{
  "num_hidden_layers": 15,
  "hidden_size": 96,
  "num_attention_heads": 3,
  "num_key_value_heads": 3,
  "head_dim": 32,
  "intermediate_size": 384,
  "vocab_size": 512,
  "hidden_act": "tanh_gelu",
  "norm": "layernorm",
  "norm_place": "pre",
  "norm_eps": 1e-06,
  "positions": "learned",
  "qk_norm": false,
  "attn_scale": 0.177,
  "bias": "all",
  "tie_word_embeddings": true,
  "parallel_block": false,
  "init": "normal",
  "init_std_qkv": 0.0237,
  "init_std_o": 0.00432,
  "init_std_up": 0.0237,
  "init_std_down": 0.00432,
  "optimizer": "soap_variant",
  "learning_rate": 0.0051,
  "beta1": 0.95,
  "beta2": 0.95,
  "weight_decay": 0.086,
  "lr_head": 0.0103,
  "max_grad_norm": 0.5,
  "warmup_steps": 200,
  "schedule": "wsd",
  "decay_fraction": 0.701,
  "decay_shape": "linear",
  "final_lr_fraction": 0.05,
  "batch_tokens": 32768,
  "max_seq_len": 256,
  "doc_mask": true,
  "train_tokens": 121100000,
  "max_steps": 3696,
  "dataset": "wikipedia_en"
}
Each number is 128 + 24 x the weight over its row's rms, rounded and kept within 0 to 255. Layers, rows and columns count from 0. Numbers have three digits each. The size before them is the row's rms in percent of the matrix's.

# up: layer 5 MLP up, 384x96, rms 0.176, rows 276-307, columns 0-95
# down: layer 5 MLP down (transposed), 384x96, rms 0.165, rows 276-307, columns 0-95
up276 094:118104148184075156111126158134150110160120123148117155199088155151102109154079142123134099126154130141095131128113093172122177138154102151152109127141151116152142128124110141123162131136134165137165100122140111132167126130088089104107142116102131117122109105119087099129158124131138127106
down276 094:104190119114124124145125146104135140097116109081143136095148120141117109107176106142122145170143117183177102196103192127116117139089108136137135109101128136098101139124169152112131144130105147145110120106113132105145111133126150129135098131095081159103138105154125149119130156113098123136
up277 084:124115128152095121116118113163137111141138132100157087137107121122122129113074086156108136129110127130148117157118092095150123123156119126195142117111174076168170106129168134133172124127096134107091177099121121139108142130111119122130157172099157126084130111107124113129154086124159130134
down277 085:110125138105092123111112100108131158081110107102113161127148117137148109119118152188158101115099129156121122071143140096153124112099163128068119137112099135134095126169126162106137167125136145124159114136112118097151109112137092126122146126138126160156136141131105157168074132119123126068
up278 097:152130119149159136155137081131130125127132160117139143145100167141150124122129178113143159109119112112101122138135095061134133102146119104097144122124153168145166114113158067142110112102141150141140127086132121071098097146096149151109159075141097113118160109156110143131128100105132111148
down278 100:086157163157109094122102168124170118138148131144127136116114101140135155142135095121143104117123110120084120144154114191117083177139132181130126123135092102149082141106118125084099131133120111107118128113162074135127115116127104112122196141096170146132121125132112099130131130127124142154
up279 090:137115126156160092131130116153149123137121169099128126105173153117135194157127105121119094127179140119127157099131154105129079144128132092133104088101115127159147160136126121139156101127121159105125154114078141158160109104142125085072133101117127117127128171137155152120130078152125128136
down279 091:193136136105116134137140098128110110085115151130112139107117093125108169119132148110148127123097122111155131100117103084071136138098136145110129139105070072113075110103138103107132143133112114099157134126137159105142127107141188132125136162104114172121128153135124127116113098085152099126
up280 103:133115162126168136104094120099104091143110140117146153108085143136077159112079137153076099134108128149128127131131172097119107119180129167149100114125077123152120135136161145115137127165126106137126141097128126132172114108151164095085116134123121120095114147164155117155103153111144099117
down280 092:104097165113106100136148103135128135095154105176076111120145109114149113147131117090141154100156107116123138123136110146097185114135078133086100114137124155127157103136100162162099112127119127083131111171128121136106101127100080164102119119137155137134110168092127101092159146129128138147
up281 101:073136115123099144172137133108097123091150153094107132143185172091122152096126162144152116124129150148151138158100080142155149110139168130137103140066144122142124157137124108117118151150122124114135160091132159134122102074123095107121122090127103103135166147130104109110149136152132123139
down281 100:160111117158131090124183120137154100140125097122135160151126109097144199085155149147145177136149124136083120137157126122138150146103134175140134139192125103128147112122123172129113107132113114118098071138128108116107109116138157104151154113123108164103158103134158090123138127122137123132
up282 100:160118147169141116164174146101128115149125115115134136156140135121143107156087183120114131098119142149102175155167103163113080138115093107149130166089109156124159116132132117137182152149123142123122133134089154121117107103091147134140130156156119145124091148088107126082154108103110112130
down282 101:126158077126098130106090150119108106133163194127142112140127165097147151082126117092132105150138128122178067133129117096144180109146101128150141061142150153134128165107149109086088101115140117127097119143124138130133120132171120129141116117141140131117129097124114129125118141119166115108
up283 097:132102160137120119122139135116115128090089145155120183140125146162161156163141097158130090116155151164116121144136109099143140110104095127180128111148123157113113144148111075130097123159151136145185129113096129169124124136123151068091158127091113139096125111152139089142146124138108135110
down283 093:124129148111119125122097146140102144108180095079127076130123103132076095094102137118166123163115099079107116162153154151123150147120117100137132141113175113107156089112159138097130152112101134144111133103133111081136096120147088099146113149146102153141108147120131143150118131125156078133
up284 093:119147140151103103115125110188140166130157133145113187135123116160097168154081132137154109142082173137109142132117105096152095122138093152127138128148116121150117162153102172097122095111105121118161112164103143136125114097137133116121152099149098129142166110118129119154079124157110118092
down284 097:148133092107113144174139125154155102156097111111165096105139144151093140181106093111158109122140121134118102148161143129127149156135107157121141125109119153158092152113184092126098174088125128132122122118126121157133149113131137156131127174126081116162133180095124153151095135110159119144
up285 080:109135086118153155136140123082139118117122140162095171121143154125146119148167125141109168115135118137153124155123160108108160119153102118123132147126076087130073152127127130145108110153127131115116150132109136169135118098146162146189127116185076131165105086104103121135107128132110088125
down285 081:137127143090123116130156144155145123157151180110122129111138097162182109101136094136129115153081104127082106123140094142158125130114128121193125127079112125120152122129112093143116123120178114114142125119135118149052123119126102065150137120124124129119122143132078140135086125156114122122
up286 118:102080146093098121079135114152136123117133111126122103163105144108115077140132120149077129105131143164095107136123126105133058159135138127110144131123165053148121094145118130144156136143111126117136128080166130157112122150103136132098101161112155129105134101140141170116138142164122134147
down286 123:125144160152130065154078162149136134143121121117130135138104128158112119118145144159210132110144109102119129134132112158150142143143145125110083115108178121137101103102126119146160154090126151159152116105079117143092108099112132134125168086113149115137158158114100137169132098145127137128
up287 111:121162143145142130122183121117128150093092157123189105150140129084173071143153148121112150118126163151101078104124132138158081160103089123127127130131150115111146124116064106103146152168132128125148144145106103139146113137130150145107138123111155090100106123159129120150133150150135110143
down287 094:138114160097098113107118112088109107148163130092138157090105130143149107114134073149152147159175113107119157134153121109159136125147166153132111105141120090144112087080184121175125108098105131109117111138147134155138121129134141140125135131115075185130126092141117118155126109122115169130
up288 087:150130119057159140147101130161116146167107158144120120140144134127112108169115158142133105129164215137098159132138156117103091131149115113146139127100138125104129132144146107126149156140160128085111134114114108139103131141127152125147141116089153080149090129148134115107142140129144113060
down288 094:134108116136106093101110118135095125138134175113146119115131120111107152122124145146141147125138148128104150138145138171106168170140156153089159170124086119141115101130097127120126137079160114100077178085166122130127125144128188118113175120099124161092097146106128095115141152160118141128
up289 104:141145099139176093141074114118131122158095136097161110147138108154112094134136107118126178118102166128139138110124128105161165099143111156129131119094155131133127169120110146089182190121135150111130142144119131168115097108127175167131124138110131104123112114132148103170105174111134131117
down289 106:162095112114137157147130085127113139115151134140099132154122102127182116110155173166138132149065076107122114142091123105154114121104170136104132100115127127106123155127113140138120107133109101105126146137182118142154135162140060177130123137126136160133145112148112154090136126130144129082
up290 109:101119137085138119128162125104122139161102105154152149112144115105097166112137154083145128134123118186137111080152150126156160152117105156115142136137114097128118117136128141158134105134125123156137143141110192090120123126112170122127132097123177089123137119139116103168160193132091152099
down290 111:121142153096124142142099109142104161147136119095075140088138127109156126125099099171127135120149104117129135148108136160178134132196159138103071118102155150136097117147117109139161115113118158104111121111137117149076109145113120171093134156153109138111105115144140088168138105128101123151
up291 107:100164102101103160121137143125127114113095145153110138197111122130139113116138139155104133127147084125106078141153121128126082143151134141131148122125128099108120097135137084166112116131165146134131163143179144149089114087140105116115122141105121113131088113139147134142066095128076165151
down291 108:146125163143152122124153114110101105093121109084165131140125113126126067153092149083129117155169119142167142124130138109110172113126066126124153109132136126181120159091144131148148142186169136089127121130140122125108160150133140121139163116133124140171137135089126096098100131150138105130
up292 099:155128101141106110093113123140108102097096127096114126126159143134139121088179141116111120130125143097114101109130092127122147111137107141131178099173150159159120164165155141105088123123096111129140127150162145158121153103097160122094140161095139157118090085121093142143083123151152116169
down292 087:130113187149142131163129114113168139117143157115112126151102117109113175166100067103148132123097123139151149134131160151170184131128093121071111132114094097103147128141144131168117131127107141142107131113131121091138099139139141154131116160151080085147085116106113120133132104112130162134
up293 104:167130123118173107138093115140137106184148126084151108157087109117112141128176137144106167119150141103090136143137107098135135156112136134123125118123109146162133120122105130107094150132142119136128109122099141133124142046186181112132114149103120183097114100119160145122125114120121153124
down293 094:145142109178090147130115151108155125106067100131119092094107125134140109181103120136121105099133115136101137114124118097068117148114126123118145124139147082126110116128155157126149111088174156096155140078129115112114099131132092115112105153126156155135088149132095123111135149155092096149
up294 104:123101105181106143127112142115144132141130116102127144111131152094158110170112120131093111127114097123160109138196124143095097097146101158077094134190129159140138127121120141094116149093105171109096140136141100162167121150139099146130146101119105145114080152112119109099133116132105139137
down294 108:122176136142127151126127167115100120121127118148082080124135132122122102108130149123094084138143121098140127112137160154111104115159147095118145166114135109110123130120134095143161164063195140103102121158158134140124197140142145126104102139099190116117124111120158143123130122140155137130
up295 097:126151134103137112119133117149168132131133105149131104101091159145150150091113156185160142104142118147154121166130106160158105119115142112119135154119110078111101160111125134120146094096113155116124131112114138135171116148144148061167156089199124086100104128144129139132106132121133114109
down295 087:132148121122088130153135131156109082103182124166143174125150084137135083154159108097149150140115166123113131151089142174108145110125122087127100096156142150137126130150161138142089187123122088149134093110102139147096110117119111137102111156113136144154124104113142157103118099137101127118
up296 101:142116138165128090084106149132112126095158146126149135087117155098135148098192145084111141100126152172092103158121138128150111136168144094129128132163097128111103162142123141122119135119109168096150121130103140143170106129139166137122120115118115088125127087155151141156093153103090158108
down296 105:115118136112120127151138107170190135134117122122080163165134158129049137164105149197140102096135148125158081108132155114116104145123123113125133137102150149110137113165116128143156137115126125129117103113142096101110149114099130083160130167125126150157105157109128122098158101141143125125
up297 098:094111125147119114143137171098145165166160179168101132113120165120125122163176138151106139128073111136146086139134095109156126126123133107085140147111127091118126128127137132141077139130164131146159138152123154137139109124123122129135129075108131116111101063091152164107160142130149111114
down297 089:140138097126135141116138091121135141102109119122111103140141099122141122146142120059140133158141174119106136121140137112112121140104136146162144134174124129140112142097107127111149135185101115155118142111094109098112106146138101148149122213114151128110165198144120182133134125153093120107
up298 101:138107138138101106134158100125109163098097084126128136105148125130072155125176091112118108138129177117143131150167125146114119144140106165103145106158117129166133136145169156100131129132103132103149115139104157160170156072126112098127128121126098094149104106149164136116147120070135099130
down298 095:153166109130157146174170140132161136141172169132128136139098182090133116174101101157125102132087159143126158131133104148095137127158119128111138192097137139121121082127104129120133120132119159097136101185129136139106145117113136117094110133150156098090128139102132113130090096130134131123
up299 105:140133127144155109104135117134098130126116160108113150145138136148102168137114052110122138124127166122112122108117149078150101180109124135138112075139142115166134104134151110106135149149125151153127167140133109099123149163088123136122105118138102128118114170180118142157118135165062099096
down299 108:116110151135138127133167159109142126131129094096127132074116141081175102122136131165110129112109140154146138176088138175099113096147094115135125151125124153162133112096119170178128125140136136087126128156127135133162112096164137194118117088103120126077152119126131131127127127137171132134
up300 095:117097111132096099144166126122128143117137145161143145141131168143130129140104158114096151112120132148118127089157133114121110145099124127108135112135128146172119129128099087179130144101138096116164124140192081106069134151100176100142073113161115127149102132145148141124107170137088113120
down300 100:138137117137129138137102172118127136116132122094143128129139109111139117097133137130148133113159161150132089099122156181150138107112101123095146103154122092130118144119140136105154108170088139093117133144142086156119140088181113127141175132125166096133184163128056119139137128118137183144
up301 100:104146113153126125128123159148097116126167136131114157139128139140083173090109093139130094138073146094153153123102106115140167137168128118166170119123170140162101143125114164159096157114136115118137138148118105126197104104140118109121130096108137130122125136125083126147165116087168118114
down301 092:144111095120124160104146136159131117121134143094184122147091175130184150111158133126107146126168125155130131124123099126107183113087116153117141127167078091117152147147105103122080101158131091112120102141107118088150085138150115132091157165110130133144141131112129126143136124155146133157
up302 111:147147089175139161119142118146105108162138112131170117139166137115106117176137145115171116145125148140145074103093141091140130112133118141088124093171184142137110146138137117104109114096136108125130146105104121121168142128130092103131122079113144082116087105105131137164124118160125095104
down302 107:118113089154141158102158080138165097130126163153167136111154112157117130180126138116125117177151115143119086136143119107115150089082125091119125118132153102147180138074126130103112143123146115138106106124118110131164139124157169107127155153141158096128108114106081100121102097134114110119
up303 104:087108137132140123173119143094122067119132124103168192104134131122151153098145176115117167134117152126138136139116078087135129131115121162138155144108129124161144147114122145095139118161161160134079124121138100126102112127095134108111110149103141143111118162106160135135086140132155114183
down303 114:129088168150158124124165145118099136131118143135121141139166122144129125171143115114117116106143086161115143124140097120137120141150138107124153106139153158178129131125153140130107110137134145089099100133146120133096182110088108153060104113127067137125147105096129108159203141131105136137
up304 116:131152138129093123123152134109100145185114091155158137166155115106124130082086136139131111112152152123168105115103136119129131145111113100086132158107156127115120157116108123134140149100095098093153103170146110145122119103142148134176105104126140142151122138121164147136171169146154101194
down304 104:117115183105150124152143106114126153094136148119156083143101113115141141139174111158121134160167090157056126119094111132094137123096104177129130117114122142129107087132123140128121116127124108129126138131139134086149137120128137060111173144131155135154091144138154127098151124166131082128
up305 091:127171175127124176104119131144139125162109113093124112107101089093090153102092161145120111112142122135154114165136122157123138108144126091105125139122110090131130137131143105158186103126115163114111135150101127141136126094107151122159099139086084139156142148141123103174070152118140102150
down305 098:136133096156172118126132093130114111078113158142130147126138144151154130182124128094171160134128159101103128129151138095115094124155127177130144126120119139142129111149118100142124151131150101117089130116139085134131130119082124170109166152128165134103115158112106145182118073140149110076
up306 095:151067138130127097145141138150134140111121129142171148130114155116170175096154172177140098167138131144121143161139128121131138117142129129095115140155158099122104134096098104096183129122115110108045082124130103140136139114133111127142093091108139121116092154092123114118129121135122107127
down306 093:137137151093084145079113075143111146125098144106124148149110144147161139137158134061123124169171092113102145133126119123117115129140153156144132127139134076121140132150135114117051110144097122136123105123154126137125102123149135111137129161110103123117145125170112155171140150115180110161
up307 098:151117115128174139141089186095162135127166158152115152108132149103161144084105136131121123090138145116110110158096102124136106108143105144154139086075155138107124153146134116118147091129108162138175140120108108155113103158089123115140171152128124116148132147145140118120132175088117092156
down307 116:159083137111146120117144132100122145164132126138101149076160147097118112131116168128127090117129107116143133136111112163163150141133102048149146106136151090148115174146131109129125121066134098107118142112150145184116133141125105137144149111116092124109092120118132136160167107109105107161